Weights of a small GPT-style language model, trained from scratch on English Wikipedia.
Training: 145M tokens, 8826 steps.
Each number is 128 + 32 x the weight over the matrix's rms, rounded and kept within 0 to 255. Layers, rows and columns count from 0. Numbers have three digits each.

# layer 5 MLP up, 384x192, rms 0.11, rows 216-309, columns 96-143
138197119146131130088127155172192146096137099146097132148111092109123119089130159152196183164181135110118151092169134169085158192143062088124147
064151183136142143131141182092131135094148147149137094142140146151049123173135149135090165125123112135102085135119096120150129154140088116107140
105151116098160112136167102167161104131121156159120099103122196091107144129121158121116104124134145131155193124093108102093097140146164113137168
124113108144117189133196107191106147119123036160115183117134102142147177096126049089061152099118098126145102106164161105120134154140127102129056
170115108117115020151075125113107124076159089084146115066138152074102061130133141101123192089063149116089134239163168183140115131098098149098140
136091174118121095127082143147124124146139128103089121181112138170116168139059111038093147107118119094138194156122170092142159180075103156186193
140103124109098101140160133128157121117115170086065132166103094112129117083160121105153165107156137161160114145038100039146152128168131149182138
073078137092142079125121059097104156089142140147176129138127138105128174106055068100075091111083132082116150099191192118101178093039145108164154
110119125143138145115187127146157093126038109164212147171116149130149141157172134179083172141163071083126126104117109110122125106114152121142137
090095163156136155129078139097071147107085150098060153120105081197148143149072177118090113136106096105138173150143185137134189175100171118195101
153118130118188147132138086159090140097104124109185127092124205182154138119114140059152162127134119185087095169115119158148136127117069113103071
123133141111143151218122123075127179116135116185147120072138154127130059135103120155141150120097153105151183101157129151140171148123118134165130
133156084168095131070157165126102178152109121123115114097173167103129113152145157133134119109115152138109085117143179139164068081077152127172196
147122189133108128196125088118109078084120112115101085086151106120103195158106166066152148126164115121157127190109142156143129149161120162144087
161121177115097142133174095126138106127118135158154132144089133141152063092110123148104104117189136123125137097124065151135110148127141122124163
107123106151123102115089182178122100124130108092144165166126079127133152037124119167166093145126032084186155105175155129142142152143148134209135
118144145113131136079144078114127164121099182102115108106131140183132158149133134153139090159102155126114163135122112132165108104116142104097136
099107135130124122121102064159153188133160162124141078092059122180144192175113112097122125167125094123098132151061107095151160190119182160085148
153208107129120176119166123166150104165169119161130207092104202149096096056088181105098120123080093091167100180068111098131094139156129114079153
097157169099110134115166130104156149120125176129106149103146129086159132185131111150125144112145115144122166106164148132088150136134082140115173
125150097094126101141087135184143101162112099109077130108146075183131134130109156130140132161144111131111085110095099137102125131109130148162051
147172131160079109154166158167149059118126141177147134227105135178154135123137090140152162225213093088109106109160145162153126087114133125092089
140128134181131166149117130099128110104087104124101137135155154145046181084107083157043091147167116171082171115172121148117087095128134100116091
144166078113119131097165156144228143102075063186140139084134136132148089175148141102124065160073145097150131167104107168116119099159143166184116
042116136124168126123177093141163163128143132160116124166088138071164162146128161065100092153111107133145114152090111065099134078166089109090061
059136112088153155090066131198155123112139117163142116107143131128182148104148148107163154111074150198135095096135085138137037082138116118146125
165093123191128073113134172153181161168119137133092115118218140178106125068137137123072139122128139117112071199123147140107092108224102187137213
163147110114125128144150125171120127149143087178086086153196117159172175101087096147153153127143185116091079082126125105164165162110134199144096
155074131119187147099080164145122082087079087119113156105100179118164093110127047143144169135157160113178149146095158094069125183171162087096146
122177089124167169130141125166126119122151118093145145147152143163148180093113096127177161159137178135172106094102112121085125121136132134123072
051142125076157179177139120125103125168080135205118123084130131116182143119114087098124139162143122124094100102121152085153108141119163196104109
086068101163129140184160101087163086092160132128130155162111133138170096091155084123169128170083120128119085140091119162149203135111115093071128
117096142077109109122143073218107089128144135172146139138132121091118123125104086167115129120112112169215135168096086143110162139112091101129197
161082156150155126091101158081115101140107168199155142144137141122130141106126173131059092186151104146117100113151161103131145119118135120146082
099071118154123117167153161120168172138113140159132081107114111138089091136103118133167136146174119122129081123124081185142130096173140095137149
161118114113101146094061050168100140142137161130083099105152126119189119131134064134169155138172145069185108094127120120109156126145152161097089
127166194146112117167071110157117059166134148193124103123152118098139177116140176137153145079180138142108161166151153139149177157123113136143080
137103180184081132182135142122090119145118125134143072145116131108136134113141125228167131154112109114146146098072128147080116132107167145127154
146122102121062116108182182160159075093154135157106074079141110164112093117085080123073155090130071128101117120127090091162094097141193119136129
135106089114141144130111123088143103155103063108135148106129100154041058096087105128121099189184134117113117125141111126125125131149128223097115
151148142153075114146097098159163157114141150165092106135114179118139147149159123120199096121140117151164197093148184131117054101115189116166151
074073096153106171128153137097146125186095156123103160171134143107093103146192154139154091138151112099131134133180142122172141138145133073147088
107125148181137136127189140133103172154144114117090130155150096188133069123113187120138142105186169157110147070171090189136115126095131142130066
091094111147170083122118142122116148142108120128120120144063138143106166114138122166148076105159123121114093098158112159167140163131122123081080
164088112126116161105133190153158157155133111076148182147141101123112117137120170160067146121109135131096075187132127171171107151065133113132115
098174166119192190136114145104105156146112072156121146096112118091117155109089107092132143096108122161112119101095120130115085142152093083145186
155128118074158142168115085086121124097102098117179070067117095153055111136137091109153149143113137112119178127149151160144114092099143129152121
130060144083139091115156144104076077122193073108174139133106161101080117164047142095172160059108168094093154150091170083097099110060061121127146
075117178092129137105129109166147165138124165085112202157118148107106094165181127136105107111075062086138133153174150149121142105111134046148120
119108082188199145152076153172134091124162179095134113140139152109070110120168128137104127119124113120098139121124155086069141145142175173110176
106088131160166123104129153090150146087097098145128144117125128088143075127130105160097122105139146139135074053102148126154100172107170118151052
142114134111139149133162139111114107158166086072156146120141116169135140132132109162140124153095168174135190102108144123148073193151164189046092
086085177079111121139125054150189095147125136124137107196100116148085144142180119129156190071124117130177093116172112167169156110174170116160120
145111074174123131153146205053162160163075105147181107178143148106126137079196160127102119124119076089110141128119069108130122127118161114138178
097143179094146044049104196135166085077153191165148161101122071126140144147119153076134117106123089122073106109138130129159160115114143176131112
091104155155137132112174127105093091162105220084085110078139142168076104130095084112162133097207141147146137121155077073151137110149163142159093
119132135125163132188099088106119110096113159134170104146121175158161111151160188140104100166207099134169144148125148072132131134145086107055091
078173084164135101072138164136146157117096109130158119107093097108091091116100107111083122142167085110118170137140140083193107201116174134115121
104136160127133131107147191110113155184124177122118086129142126128174095174151124162150101173088160140133148144128153099090113080096100119093158
167115110042191159098140109091122085108110114210109118097109201140111124134162123102153109181146099148073131084118177132085156077139088094141091
138153139147178118111137112080170148083124095160165096115175163079133087083144129076119109180167079146104104123131116123090135123118108118111117
139101076129121116118127175118066096106182101092108126141164153101144086137101100117156110107109157119130150141121122092130202143179103127118119
162161113112094201152165129161177105181150100121070125080091128084086194085132155096181118149083134108130170126108182166185153151114093113076100
109078125158094131123162178158076100090141103133172057137111161119127161156067080130072196128141097086113200092118156101150123143143095131120054
114163137095087136152106115156110173158096119168144125109159146143111088102112168137130111117218192134124134112171147143146140103031135123189105
134153125139154112132076143129132086109130152075179157118127171097108162149125130151163144132182125218152121097188174098111114125156129089182202
040119124122082117113128182121133109144156187094138122097077102130089130107201107119126132151119117089156116098159187144093080183151096115168101
130152150150081099140113104109169163165124152102107097156146088089157121166134116148111147130173124128060191130110131121088119135096131128134120
147132078141123179142095137110097119158084099088088152135114133152092062078119098149147131129121121152137086148118143066151141123126128181129110
115132119082120137103085113126096169087114176182161148147079177143170097131154136113156166165137125106122092134131171167172112104078123092125080
105114147130111119106126147103182097210122150113139136137091062135084132189087127123119154126185140198143127130187142137157115134103117046129169
082128092152098125137138139151186149107099130140169123142186122103100144101164090188191069134170113155141172208100163134165104081139120126141112
135110138074115144135089120142111110113121150126123150066065155125080137189115108161116110175101124096104154152133148163115069126108110109147073
101159142165135093136124118143170158137131118076086172096121130103087145117121115134098143111166087043137092121118115136079111155162128168115103
148165105122177088105171146079124117157088050117080057125100114150090118102113077078081124087107126122175121128128127073142084119076098118104106
147164123075116142120083177185149106106160054185121161161155112187113187129091124173097089125115059103132154117120077094086093155167153113109138
143119099060146154139066106155078115169116132103101061133109141125117067175099166106095069135128149179067094142106150093138119162161064154186054
114193188120133166176201158084139119102109127146158150170118185117171107106100162163020086146154196115204115127156127172110152089201082136186147
129162167071126166160149114156128166127192095081199127123132160124133163127129139109120062128093142111152112115142126107123089130079116147127205
104114066131132088082100131164107045109184165047089154180151112088140156161124056143135129126168145104077102161142092147125097180166162182166126
068131088127082098175130173115141137140176159124102108130103092085107153151098143120155131124102096093108111139169115126180151188084120137141086
162160114126153133089043134143084125091119132119122186179162061158149072141096108122094071156108131115139089124196116127160082175074166176108115
111059112170165134127186099162123109142145123145118158130151135119125064205061132077129089078125156131104077153112144105157147149085098089137085
200110086119130139157129080163187151163125140097138147120176122153115174156132208141128169106147157154162116159063123150195156127137153105132152
186180112112093083097150116082113079117075183124141114120144078170162080109185092131192130136152093125097108119142083150132113098128144122111094
120149120149118156127107124177108154065083131121132120091131141131118197164098067085118158109076121168149108149073183123132142164135094154118064
180098119146191124125065170127175121112198110093201143202171157138143122122148126115131122169107148115118124100092136119147147087146126094123143
116135162080115171152088187107145106146131208208100149132111150125137159140139085126069155180138174136121092150089073169112131142131160107145147
147172151082130127098128129170139124138101120158131170110140171104103092157117120119097138117093057168121137115140139142135127109062179112109081
145124166137102152148080159125049107175191149181119128144171151118099171145156176164120129117112085131137120133126149127155107139077112162135131
170106151110141142127152104152149151133197074100108135137148080068090148161162115095118172152078122131127128104124104111072095064118148165077158
108174109156107076187191105184132136150159134108165165165172197085140135117156129089133157120115092156155165094111164130090102185148153111111173
120146121160111120130104159133112087157125116121166156179162120102092156144104147102101118140161125142151089165109092095193123116073091183078092
086191146157086184183117113078176149107137131168092152148103091132019089165126176070114126076095203167127059069159129188174133115128104127142087
# layer 5 MLP down (transposed), 384x192, rms 0.0728, rows 216-309, columns 96-143
146130137127131155165101119146170071125104142150103177184139203183143170128184107112168063142149083071121111147134120161087173088136107181121090
111125204134099135143142135083056078141090037125158102130156174089088139158147109144122114103072109171125109115144136142193085184059165102120130
106150141112132128114097106090124136140140138198100179072132196099097170102163091120117163094135109127092129149132098128080096128128094153148125
040139164093108174161150105094148166166097146098133150134111194123157093135107116218112111136138169133089107091134179122162143125154096151175050
173124176059163096091110143049106109168126079139111166128182168101146106070114119178162175135056164100124143068097159074126079159158146152115110
142080130153142148067112136045114092123113130151080101078139087156121101103092128188150154117156105122141114150128112119169109091114140107103124
185129130119162095162133150169115176155176132063124181103167095067136094174160083138163139150056189107093114145188138135130136108126075101101189
110122174095152130108133121107102110156110090113139113196112152116103081124139136128124134158158134102160083097188157134176117141087124147132110
098131131122172193156112117064092104081155104111220133070148133114120112139121150115116141109082105100111097085168145143155131091111140142119073
111156197134176210151105190168077165155133160118074141147127136096128122134156147155110117082174161162147118141120163143123027081076097163128045
163171183125103168150164106142185076113176062164122107119103192123127115146136104166095237125150124159061110108131148132154124129148087114120200
092098114135138075164155192130121102131061087128118107120085135097127046160166192177148133159141133142142145145117200107134058131155120117207117
108115153084069128086098083132117161150070096120090102130097105118110186174108081158115082115140090101178136155092151194130155134086091132061150
105146121184128156140113126102148064154074121146125087105113143115165136128100105102162074096100113130171094148157178167060111087126136106102183
195101120158103110108151152118134152150205077122100169072147114129145105153129112153123120166155155100139132188093094136135131088182152130128082
125165075166099102114142102065142195170123115114122131173117179124095137060126148113130146070123088124121180126185133090136138132105102115205111
109178141099163169136140124111141206164121111145101118122118160177133148107105139102122091058154123109117141152104157029153128165116132126143073
139121113180114133132127150112088121045159143084086119133107128060116099093092191111148216158119133180116094122143121112146140149126071178132109
143166128078117060123097149125153174156135133138135160155087170093166093053120128124159100134126078176089075144101189120156137155171140115072123
148127171100082141137202158176145183091119109136146091131116151105150181137091167198171137135117170169116119119062147147116135099136117167123083
193143142149072142082079107158124106129123141141118190113101089101133157117112138108135130078113160096081100157136128139096093117071145147103196
161091091137092167113149092122139185136109132129104104153114156127209136136137098180165142103153120102154062095132161127115058126175136130135044
124156133047112110146076118111163157081110072080171138113183138079137155162045124144119129145144149173118118073130121104134146113097176137172136
162137101120099053115161083179139082133061128200093145074159112141166078161104158136105106086143054127116120136142148120141079107123089154155200
147116142076167134093127112049064114173133141171158134145148133196148148094156147112123153087186129103200128101139149053157143168108188109200041
146121118170141101192058157171126171141085126126107078162061071142132143180114134223109077151122091143102144152121086089148156079104100082089129
102066166165170158132091178066137093139080096086109112156109132158105147089144186095136099128127054121121142142107129125115095115190089182133189
133120085141126083126155096187127149149095053121150152143119126162120084123147152104153164128172156109119122126134105172171141139144139101152010
135117077103171223119181137120104116171109131129164106129077104097144050106145160098107087128116128099139102157079157054079174162100084079145179
082139157122131114152094121145174200122152144102150126085093098132134139134097100149121118110126092160123096083062138171151111115121125115160100
119118120167156158171152144111127153102129171077144133087148103149100097190136131150129083090120149158102147119114136157105079093129120150042105
118092192163146106164172142149145088109122137134230131139120103164219176095147170155095130128125127200129135134125112125143133164152160172133167
123157113178131105107109125086156068155130138152090065172072142131153131142131157123116173175138117142098059121133115101132136094146095108146175
125084110102214162123104075081183110092075155143169116102165075120116157112144134152172155099132196140118116171191081123140127111143108071174099
116132123101200153082070044115100083114139171153117158161159133113101116093140124162162082175126124173114170138085109088081106161201141060114103
142182041070100122091128137143159097135153127096071150108143168080121193081160079132168183137124098109113174159138104156125166053114126090079076
050169101188120084140061122096166123140099157130145121113122110149114149097146187135126134043158123143170089086103157102083146191105154135163120
090109115118124146103047119178113110132106128134112118154131156113110142140174130177092137167135124098109146162119070149086140090147185104115121
126171177131162122121119151076101157142099173192216173138124157135165136175110200075091144121152109101168145154179113091128189122094149140145108
089058140124147129142117084113136065144114132121125162088083171124133162135107138093155093208119134083083137177134143091125191083147139082146208
156135109121111146196144125119122132148076136154149176153132100096159134102137187134153131156148132111141144104152167134109100176170155136098084
059114110139140107162138182166116156108112182131124062145130105131140121152164101109165157135090125141112140084128091120083133116185148171143099
151120161119121157091093137189112096110111150105168135135149140161142137103124152112077104141086067104133133164122154136145108141183105078123090
110094196127152150151065162112106096120183127131124139109234106148092108106157174142081130128148118136088134097094151147138111219119145113145098
155130147094074194120077122170092132167144138153124230148098093114141123112106109082141088123162172140147139135145097152130153098120125114144113
158186142150146071177076139125109113143110120096106091110130127157150203126146173123183154114215114096067150104109123173130096157116085138125194
171112141118149107096088117131089133129117155096082109147112082107099160156113196136151065120136153141161085153099135201106114133164118120157098
143112053147114117094124151168164145121181132136082131146106122149126175135115126112105117160102093113139072117177116105150082118103166150145147
152144057151050123075145089143069128106135146080085134123129141090129134134092119148158124106090152150106088086149065063065202133091168160117107
116150104173129117097140123167139132091179069125119122116099089104145107080107137106135131161156098160145174143058149117093104126112153107129225
104159193098160086133118124075080143129176146131126073101128159143099161140189114111157109113113073128124148157059160117130086153166084159081135
092105164093164123120176100076110117140164166155121139097052104123153171133093109083130132135112130123136140128051150100139157109146166115108125
158135100169135121145101154113074107096146130140134102093124178131091138106067076142147047162104113102125127172152129093100180108098124135074147
165123167081102125102101152145156077148102162158156138143117194137102163126160150127127117148136089103105090101127135134126154166116083145107098
136189121086155133150144103182185175135146184137133159125123122097084067137099158083169135086139079133105167103184107101134091117097122111111113
145074141164158159167130129081141133110127150111113078146138124134114072184098124145179147160099089134106117130156114135125110123098183099138130
154119128119083154139170152143026114107111178163119134115093074120152150141066096110180139101080129107123163130120106110125154104092151121115167
133140145132157135134117118099110116138133119149130212092164117053129116109129094130108109114147147157143071161055138126089124134114109122150100
121184138154075072141066129087141076156122120117119152160124154192163157180133143115124144129086134179126131114123130078154122076131108131088115
098133174117147215048182068124178179075177105091112128149129093072124153091124079210136104148095124073113161128118150114167125139124135169112117
158157105100108067135111090081156190119131119159155103114150125156142144139106165125090101143122167099141096089119118125147148128131134146141107
087148214110109104149098155092142095103121169132174111068101102134084070190114159097114151125135120109045102098113136136145085148120096114106075
133122120144063121091046151105116179127081144121146108089110182168110144132179157123124141124118176139138104080083131112131162113179195069109194
173088121178112094157118168142116145179136135123112159135168115136115170118111123113119131152147118089138133085061121154145128141178130130052127
111106137111168163107094102216148106043160125061082102127120061144139142130119088129118137136109088131108173126190158177097159140125139132076110
107163159153120126152134060112179073129124157102125119151135129153103122151138109134176097130127149141100141124132147114075122190158119097161155
111109139120180147125149146142117148151146128128137152156197152088097164186139107129108145108141120126108150102143131116150141120141078161108100
143141150094139114138126170146134124150125077101124049132108096090121126107099186140094159117109126152128148113096112100122100118110205143139206
236131100070119115157089151150114218144183083153118112095163139105074181068133126165146166112097141156102142107149122102208190149084124154158126
124126062116084130116156107117158154113078142185108103161136149154113120158074152159095120072110170158141150106149115159113137082039094115125100
158153163113085176185121147104143163148116131082142136098078079123135136104193125143091116122114070122098127178162113127080155092156149162113224
177132117112112119105134125063097165136110094130161125188114137189138109215118171097127148175137109155154168119155131135074135124086173155055132
120098106134138107116110160153084056129113114140162122140139118107101131079122120050142123175144161143099073151097178167087149139220066138117103
118136129123143126113141143132149139153106120113110106135062122134149105120062171133086112105162092184168125185104093107131102127113108115119044
121109064106143140074140200125125089138145075219101097168120154132147087094110185085133108127204138184103155115128110156131133110121118111098048
103126134110103158133128116123158135121112129225142146083129129168130120074110131172113139113159138067113156070120146120151145144136178097139106
139109109118125142124108104096122129135147083190150150159156096158100136108083090135186137111144136158192137126184138133134160054125168088104147
141090149126191066193180143120163152168085124120134136147161098162095105115112132137099125128096124148124123171110094201125113128090082112114166
168063095143113120183082145132108134103123140122123101082161097117102159117148121159136075123111118141129119133110163110164116108131094159111152
079188189139111083165129140122120151177136146111092127091177084062102087180089086128195113156161139178069156093080114123179142099123179153080116
184141107134130158088094156160132164176129144084115073178150162094160138127112149183156182178119112131151101121158099134114111154119137118165138
186163145147154105096110129142052131148142112135150154099150111112148134128139124122126153073147074040126082086123120079151116156121046110135080
120161132051096124148115111138140154122080133133104120157103112152148170113151126185134124158160078151124147080137166150151109123139116155127132
175125116107068123109171073118104113130192152140123128139110124137117207113137182169111101161142185107141152099096157139160071115167119175080188
145168136048153172149133112160099138170176153157144123153135090094114163120099172141177177104181167100100112118109106107189164164114095120110112
099190161103107128126178139119121118106157118147162122104099114154070126099133113209138111069089163129154156129136135083138124142132121161145113
118081093156132175107118145130088147094090091140139139186119162130169111174151148136146109127160144078161107157128139133171125169146130152161108
094101115166146111084117134132120162159165061124210168142144139141131093097158135115118067106122123074118157129106100159181132188116107169195078
127140153130171178056058108123087147077151092125054117125129151108127114152154145167136116111156216144108115122198076215109159138180180132105187
160118070118132120141134137150099074145137157111152115138167177159171136138166117145112173147113093144136131118174113153134079091133176147128134
142151124143122132130113147186170082143163117103111159134122148145091126074087168102145102175135104062113143088139123161113160138136175131168194
137165113145132150067146117134084126095180165141166161147083112185139141190100109164134019107175126125170153158102119143142124177136096084170197
096114129143137068104085151122108099102105131136067163151107078129127157107069134124049171154146098118100145186162102188118167200148178207136154
157116108141175073159152182123151084125122214136193139150074103153184137113098152154143107139112137097167141158108136100154098122127125149126085
# layer 5 MLP gate, 384x192, rms 0.109, rows 217-310, columns 96-143
184167108091144109136089099137132105092125112105105178110130151073113131127093167092111100153149090159192146101109139190145090120129134191172119
147143113111067123164099093176116142122135143061118105080125115115134127161132079077073047143120166124165182178078152108094131150157139105108103
089167123116149167201156059177151143127125118104090128125103140135200137092117121093132070107114129091107087136120132142120110115129114154177158
124160076116104093166096195104150139087145161146058136170140143145177125095142073100085101149120089120139097176208121138176130115156105127089161
174133083109142172107156189094208116126106082146111143154135141183107110142115119135090149134165098162179125212101176152152178156127068074114124
124165112107114122105092151093092115079093149083129170139159162106170163199130113120167163101061159123138120098186163172149139161191090112179093
077132108139152065135104074087062123163130143100157117082126133126177078132130107122076160125133109095129096139147087179122170148090083194131099
139106138180135159102169149118083080208117126133113172180113150113124167166160136143155120184176067168089108055115077106111140114150104051139111
106122118096147135169135109157141137129135148071067156178126109195091191102098157088111109125078126121104156150142126072163117154106057163126069
115143100167149115098143081147113114171099144144107113148127172122170107161161124158162164061116116101115143153117186128150131120183119091162165
134089137153090143142145101140079137090127135141113112123094118134146124158153143126116162124146097121146181134119134147162118080174118104134135
106140142139082097165091147153103125135155142157163101101107146136124122093217096122115102150153130168136201133139132065167085199134189121168072
172146098121118157122048126136155099112097144103182089056102123150146141142128139094165070109107123194118120125184153192093111121169070124095134
152198098124159092127106099145136072140104141075058124111122134146110106063101111143094089135126116132095138101166128118130149124111142116165144
115137111152152169101159108074160098147136067124158158182054112152072152126189165130154115160133085066136060100090158096142129085127108171125166
115131079175136191084135172149148171076162171154114128178138113074108163149062115159102119136097136177185095084124108095133106111160117091064141
126136140141120123140100084148159117123142114109096140087179205136131129139049120163157095158042075099164094154106133055136118102127145178159104
102193124188135171145154100121115094157102155120150173117144097133137134112137116116077154108108149148169157104122077142120207130221150059143178
169177108081142153063221165098129160119185133157120102132104161124120162081152159134130185127082153156130156164048107153173187118122170137101093
168128088094101118071121153114080101099175082169097118173124107165096112180178161150166146154150069125148131103155081130107180095114117171125127
191142164112152185122091112112122123097121185126077158075140126122158132143108172115179143132132170145121114113125127148120094125120159124168146
144138090133112134131217153127133187103135118085096150124124098084129083120082121145182126077183166134110188174149116132152153105134140110194131
144080160138112155167110161066131126102159150089148144148118115153150184101129118108098139133183158109150145147149144050141157121093125117125151
183178145142136134182158121127162158111139112164094115081120143156131162141119088107078161154107123181150133089146123125092172083159110085064125
128134172154155136127163152136119125037168096143162097124172179142100134152135085082092161187165150137098158090098129131099135163084094099198160
100091116069152127109131147090062068158171128129169159130099136119168139138176133155132113148074107089101143032124095049161150138118138149159107
138150112112067166115139139104076147152146129114106063129085186124143135135145094129101162087111063109093111114118114145140112160105135115128082
127132182171078096151092133111098151108206127078109086092129165129107147151114106141105073101150178143101123125164116156214098103137066129119107
095162100136146222115152150096129121096116103106124040108101145129159098101145142163138107192183124103082105109140117148122141131144133166159150
103117100154131120120120144172096118176144122117074083153085066093182118135161131160113125179146116135150074149078122093151146130094132069139111
084176119123064077113115090183132068079090133070182096126188123129128209179095132143156137170113181090113136107140128103140118148131168159179187
184165074120080076171087127081115138084146151104147147133156160107125131130111195068086148152116164174070182091173112111099150101115132109148084
142101159190069176183170154067067111159136139117089129118096151145119184161147153124053132190129088148083134140107185165105127085150154138105135
168194154153122119163172072190068142141125158101119157102172143118130144088131134101131136126156112109086151140138082126069087126169106132089119
148137074062139141090126115055134130150165158130059141108147138129074194059120084101148162095099132107116135115161090136099135125149120183095099
103074117169118180105150161075090083119103054080146151128135101081128098105133162109168140149128156193109141123116138141159126128088147114119166
099113148197156113141131148084193140108162136134126131100157154140106133151144121153114135090167129124146142116111122096146122158174150141196130
174177149063097127107105138146132101110112164111097127034104106079150139090094159110130126126155032120143105124153123128176127091161168117136169
096101132162139171104094109093125151105114151134164195126153155107184168147139092089157129156185109106095193120108093148133147127133088165065152
113150069141169081111159155148094176081097094144131163123147165104080115154102071082158065156110063102134074124148084120108122113090127185176113
133150143085077154114100134094124079170075115104116079140091088129146125154138158177101185093174124068109129101123098155118098135111155126100122
161143162129153067123122133151112108056114119110093132151095119121200068156098101185113088121125168146149112151135098154180126161123138154168064
133119167124120148095171099122113111120135183130092127086115086146137108147099204162151153201131081085136149148091073138116114149133114102159105
074160142128104055161101126121159118146093105151145112177105093087086162147160101158146083104086100128110137084155090176124082131153189106114154
097138182109121157138119150064086150104171080141099179095083084122123158069102061087122108132166137138146128101145157127200151073127122123126085
125136102144135146103100176106152122083118127119137165099160181134168070121081136153124146154131177098110133101167093138058104126113126191109179
073118111140107090180133063121133058081157148144117130074100109122111142071114153091131126190111191118183214123157142100144095144103142090137130
122159146127125188176147127151129150137130143182132137122073127163154117075083086180093111083189137116190093142099128139099022147153095154093150
124120113073053124175125090122137136158077150130187093138086117131093077090160122082097104102139182141111181129141116155127100135107088196145129
126138113146159142148088158125095157163156157133111079155197127165106163131133124079147110057134113114127120143126123138135131117138099116107030
109126159052142173121188158089130151115138129111125101114109102122148157098161129105152150077105153111168070113121073129151163164114153149132136
103188135128122144131134090086110091143147159142063127134103169126102110136127155136109100092108112113152068048181132142065100117158041118146128
090075107105098147059066064108128149125098091174172127125143106145104165111092183145087167185182115123144130111092122107112140085130117135146131
106082130079092170172077110153173147167120089108125125151124137212145082096089088127081098114137127129101143124160091180126106084130098175093086
138164130072144145112140178108117181139096109114138111177114081162160137119112100069096181139105140079177126103151123145151178165186145123141130
122188128152152166139161117062097172075092103158102118114096111136142214158129055125118156106090146071104123116121133123106170100093142113109091
122087207071147099185127150116117133129132148099018073109080125208176144128077176170187115115108106115124163103132144082147133132106065131138124
116081101097182096158136118122068144126147190148127180107078079151095123145111111107131093084126112109105203107150073107086085142108089143143153
133147088210074114135155106077166129113110173099090076129140112133160153053133137137123203089120139193155165080181137146119122112070076084079186
147082072113111132149162143168132181087063127163180106100125154120066107170147084156165127140165154176121114099097128122103113107128096130083101
132149092133133155146116082163112073069152149121132114101149112141149111166150126172161093059130130102093111145081122117143146155115101103120126
126114122138103130126089115060176095080122097092152150145140121128173105061144166166141157120197118125148059098072135075134175104162110147132145
138121162103137146152051176155079080142164169115060152104059171129101129097127112120061162069106119193102150128158079107152180093176078204101187
096153121130188163146135164176165121149112127154131091136133110127179110132141088124114179085120164148143098156066124178115092078133074132170101
103136103152093157130158167109210085097082103209076166135117111108103110078172078077108089122116170062190120154051114168145126168123132154089115
156206069095187095113117092099121104120061112129135103125108164152108125111088105091077136096140129130157121165114122191050079147167130084115142
077072115083108139108155159126126038147137078144156152108084133036061089137100110184176065174152133123104163078151061102206160098154120141122147
154143123123138139158127061079101134112135105165093155134148113132108094094155079103120136149105110160161097129146125121209182139065082167118140
134121108153113177118094086125098150107136119086099143164155171117126085143186152171079058073145168101149070128081156102159149157171148116163110
131118110111087150157093141130172091101190043121098180012185127202086142111169134124117097172143107164132103035117176105046116163122137145168189
100119171147098125133076062110163094134115069112118118159141143114142085139177104138188135124141183123167139086147134154117110143129133169113139
144055137168089145141144063092088113161154123104078066123076149104158090149096080125146110108063124143171173139081091106100135134156105137091139
162170048128183141159127116118204122130155118073118165140100109101129153132146145078116093098134110091147083124153126136124105100104076142167148
172122081102123098096095104083053112098125073143175137065086171093092168136103170074042098098164144126142085097124139116124164063118119048094193
086110078138112113123109130122119151167115073107149090116083146120139122100075118105104086141156098145164150177110117093113109127143130114168085
114069143143119161159105130064110127096124093192083163206140113172163109130086178168175142184115082120127094096148113128175106157117143127113146
125123132153152138135152108164146125161111140130138156072163174101126125095194106098147149134115144118163100129127092216124153106159103170089196
104118119110128069112110167183084077055138150091090163131121151100131141118145103137146145119128132180163175116131140161157135128136095085164141
113142122160090122142087136112096118149111130088116112086172098101153107061129152176111148153113160125178146132170120161101089114099129113182177
153179123191125095083097095124104195148090104090098134131102108169124105157142163188147126093142152103161123138155132142134166097123128113133209
208079028116144133145077086117174120152123177133125070106143086132098130145126068121139111147131145127200128129181107113157114173067141142126169
108125191099081122140103152163170150108090152170070110114149090105086161124103124156116143165137083140133111086155110138159089136140153151163136
127107102158107072148091183157124122088147132107107194133139129136134127145159074109143161142149103050132121169173119124121147154117118114146064
114196067153186152101140152101118130088130118084135135146159116145151140164147094135104127137077160120193129085196085082132123127079137115150150
111090067141216141089135135120116088116135075159129094149147071129137083106155187128110088029189129075161146093068146132103090122157131119133080
173160144125077092104066080141142113102106137140115139168099188132128102117101061106098110126171082105131156132155149132125111172171127161144169
118085136165174153177101099149121041110100131143105082168118178130187125160112126070146140145138078101156127142078160117062136127137151138113173
117153141132131172172159131136145098162127114083115122101150124122097136059106109167170097174140139137151151114062114100173093186143119139110159
137106157147150205187118130159137142149146092109168120152134129069085072132090110154118143123147158144173099139167131130150097154113126137140093
132097086137110175127122169144109130075116139107114133198159123150147058089089134104141047110126120084108125121137115123138164122133127120099206
131122156098096157060083113071124121152110114195068148122067149147155144112103164078132128086150162114124129159190102107162143137131098153074083
134085094108123146140110165069083081064142121058086128183118207132118081104099065147147160138168140185110084102148125128132152173219087138167062
129129091134081177155063142142091092179093167138084117130227151142138137095072109083112140144152088161180117075157081096100162149154103153120118
122087096102118129120141135183141142116107074134093072121128142179152182079034127119123141137146197052137112119068123163080142124137092121139118